From a checkpoint of a small transformer trained on Wikipedia.
Size: 25 layers, width 192, MLP 768 tanh GELU, vocabulary 8192, 13.1M parameters.
Architecture: LayerNorm before each block, learned positions, biases.
Training: a variant of SOAP for these matrices, 6022 steps.
Each number is 50 + 12 x the weight over its row's rms, rounded and kept within 0 to 99. Layers, rows and columns count from 0. The size before them is the row's rms in percent of the matrix's.

# down: layer 2 MLP down (transposed), 768x192, rms 0.195, rows 16-22, columns 96-191
# up: layer 2 MLP up, 768x192, rms 0.256, rows 17-23, columns 96-191
down16 104:31 43 48 43 29 54 56 43 63 45 15 45 48 33 42 44 51 32 56 57 34 53 44 60 47 57 45 66 48 55 37 53 58 58 44 58 64 35 49 28 53 48 46 46 52 42 19 47 49 51 49 60 47 47 63 52 60 53 55 56 49 26 49 53 52 62 24 36 68 33 55 35 55 58 45 52 49 47 57 62 52 48 51 41 42 49 37 59 39 62 51 57 72 55 53 71
up17 075:38 59 46 42 45 54 40 34 49 51 58 45 57 28 72 29 54 35 45 47 65 40 55 60 38 61 44 43 56 17 50 50 50 46 52 54 54 29 59 45 58 48 53 38 63 37 36 20 46 73 60 69 58 13 33 37 32 34 49 44 52 55 44 64 57 61 50 60 50 66 39 49 39 37 53 80 69 55 42 49 48 36 72 49 53 52 45 33 64 46 51 15 54 40 36 56
down17 103:26 57 48 35 46 19 50 43 51 47 55 49 21 42 33 46 44 72 55 40 64 42 68 43 51 72 41 48 48 23 51 48 52 33 41 57 36 52 26 48 62 51 53 56 38 52 48 51 55 48 48 48 68 53 57 53 62 53 31 61 43 55 57 61 54 24 58 43 66 63 48 47 59 62 49 58 37 53 55 29 60 59 38 33 78 36 60 55 54 32 54 62 59 55 65 76
up18 099:53 62 46 59 37 45 38 55 57 51 49 62 53 49 47 60 64 45 57 59 37 68 45 51 58 43 54 33 55 47 70 33 74 66 59 63 34 69 51 44 69 33 54 34 58 25 44 62 55 65 47 42 48 50 62 49 34 46 56 47 59 63 35 53 53 56 55 45 34 66 42 50 45 68 34 60 62 26 56 50 39 34 64 53 54 32 33 28 51 53 83 43 54 62 51 67
down18 081:33 39 31 57 36 29 32 62 52 69 38 52 46 51 39 63 40 58 53 69 44 69 50 67 38 48 53 36 44 36 79 37 67 57 57 64 30 37 38 42 49 37 42 39 68 39 76 48 51 64 57 65 51 61 35 72 45 39 47 62 56 61 38 51 72 57 63 47 64 47 43 58 28 50 69 57 65 45 48 54 55 38 51 42 53 17 33 35 50 41 63 45 66 46 56 55
up19 132:50 36 56 27 47 47 57 56 56 42 36 44 48 50 64 36 62 42 42 63 42 71 44 69 42 60 37 56 55 57 70 57 54 43 51 53 59 48 44 64 32 54 63 24 68 29 59 56 63 30 51 36 57 53 55 51 33 43 73 56 55 46 53 55 56 51 55 40 57 47 45 53 54 55 25 57 43 32 44 27 30 67 54 67 53 22 42 49 53 60 24 65 43 64 28 54
down19 114:34 56 24 60 26 61 41 58 62 38 72 50 42 46 38 47 51 53 51 67 39 55 54 56 54 43 54 52 60 44 57 61 48 46 51 42 60 57 47 47 69 43 60 35 53 35 38 45 30 23 62 63 52 66 58 49 46 55 50 21 58 34 42 50 39 47 35 46 63 35 45 44 50 50 32 36 56 56 42 53 48 56 64 43 54 49 57 40 45 32 61 53 34 44 33 44
up20 122:31 60 58 59 58 39 49 46 46 79 53 29 60 43 62 53 32 45 57 24 46 56 19 47 63 54 56 47 48 44 47 27 62 47 43 54 48 50 39 50 53 67 57 42 56 46 50 39 40 52 45 67 61 34 41 47 54 44 45 60 43 44 60 30 57 57 41 58 45 50 53 24 20 49 37 68 28 46 58 45 41 62 49 54 58 71 58 49 47 80 47 45 34 41 49 32
down20 108:60 56 53 27 52 58 50 53 55 48 44 68 33 29 40 27 18 34 47 50 59 42 53 56 37 58 37 58 44 30 51 57 56 63 49 36 49 54 64 37 61 42 72 40 33 31 36 49 68 39 50 75 49 57 59 55 29 51 68 56 64 45 53 34 43 57 32 46 46 46 32 42 56 46 54 51 56 53 51 26 49 50 58 60 65 48 53 37 32 54 50 54 63 57 61 53
up21 086:47 54 38 51 26 52 37 63 41 70 51 52 57 37 35 53 38 43 44 45 40 52 38 52 54 63 46 49 59 50 57 72 66 35 45 55 25 29 58 56 29 24 48 50 34 44 42 44 61 58 48 63 46 54 47 43 61 48 43 53 62 38 48 24 44 48 54 51 48 54 56 28 53 35 44 44 77 54 59 59 47 64 43 63 52 30 67 58 39 27 48 44 52 49 43 41
down21 093:51 30 41 50 40 41 36 47 46 58 45 59 35 35 42 71 71 43 61 43 50 48 35 32 52 50 39 41 35 54 58 59 25 36 49 55 42 70 49 66 35 46 40 57 71 56 69 49 43 48 47 51 43 42 19 55 47 38 48 65 58 53 43 52 46 60 65 38 67 56 80 37 41 46 54 54 61 49 47 45 45 52 51 48 42 18 44 42 56 47 33 80 43 66 46 35
up22 086:37 66 44 55 69 66 53 50 50 64 54 65 50 49 66 20 40 35 35 50 32 60 46 40 38 60 45 65 29 45 66 38 18 53 49 57 38 67 58 56 70 65 40 37 47 38 43 44 50 76 47 53 52 44 42 43 45 42 55 44 58 57 44 60 38 58 44 38 65 57 62 44 67 47 52 54 28 46 53 46 53 58 46 68 31 35 60 57 39 48 53 40 69 49 49 51
down22 100:35 41 52 50 44 58 38 43 59 51 45 57 45 45 87 57 46 45 45 23 41 59 57 67 64 41 72 37 37 26 55 45 64 29 52 47 56 44 49 59 52 26 55 54 38 40 63 50 45 52 33 64 49 68 44 60 49 52 45 49 29 52 56 75 40 54 67 41 50 54 51 37 57 45 63 63 46 35 62 59 50 51 27 42 42 56 43 56 40 43 64 61 46 39 61 66
up23 105:55 41 28 60 50 26 46 60 49 36 36 73 53 67 46 65 37 53 52 32 63 43 45 62 54 50 58 56 54 38 54 56 33 49 53 54 46 55 38 54 16 65 37 37 54 40 32 58 48 57 54 78 55 32 74 55 37 41 47 38 43 44 39 52 46 37 36 48 49 55 47 56 47 66 28 34 33 51 29 46 59 62 32 67 49 51 33 49 37 48 38 48 48 69 32 70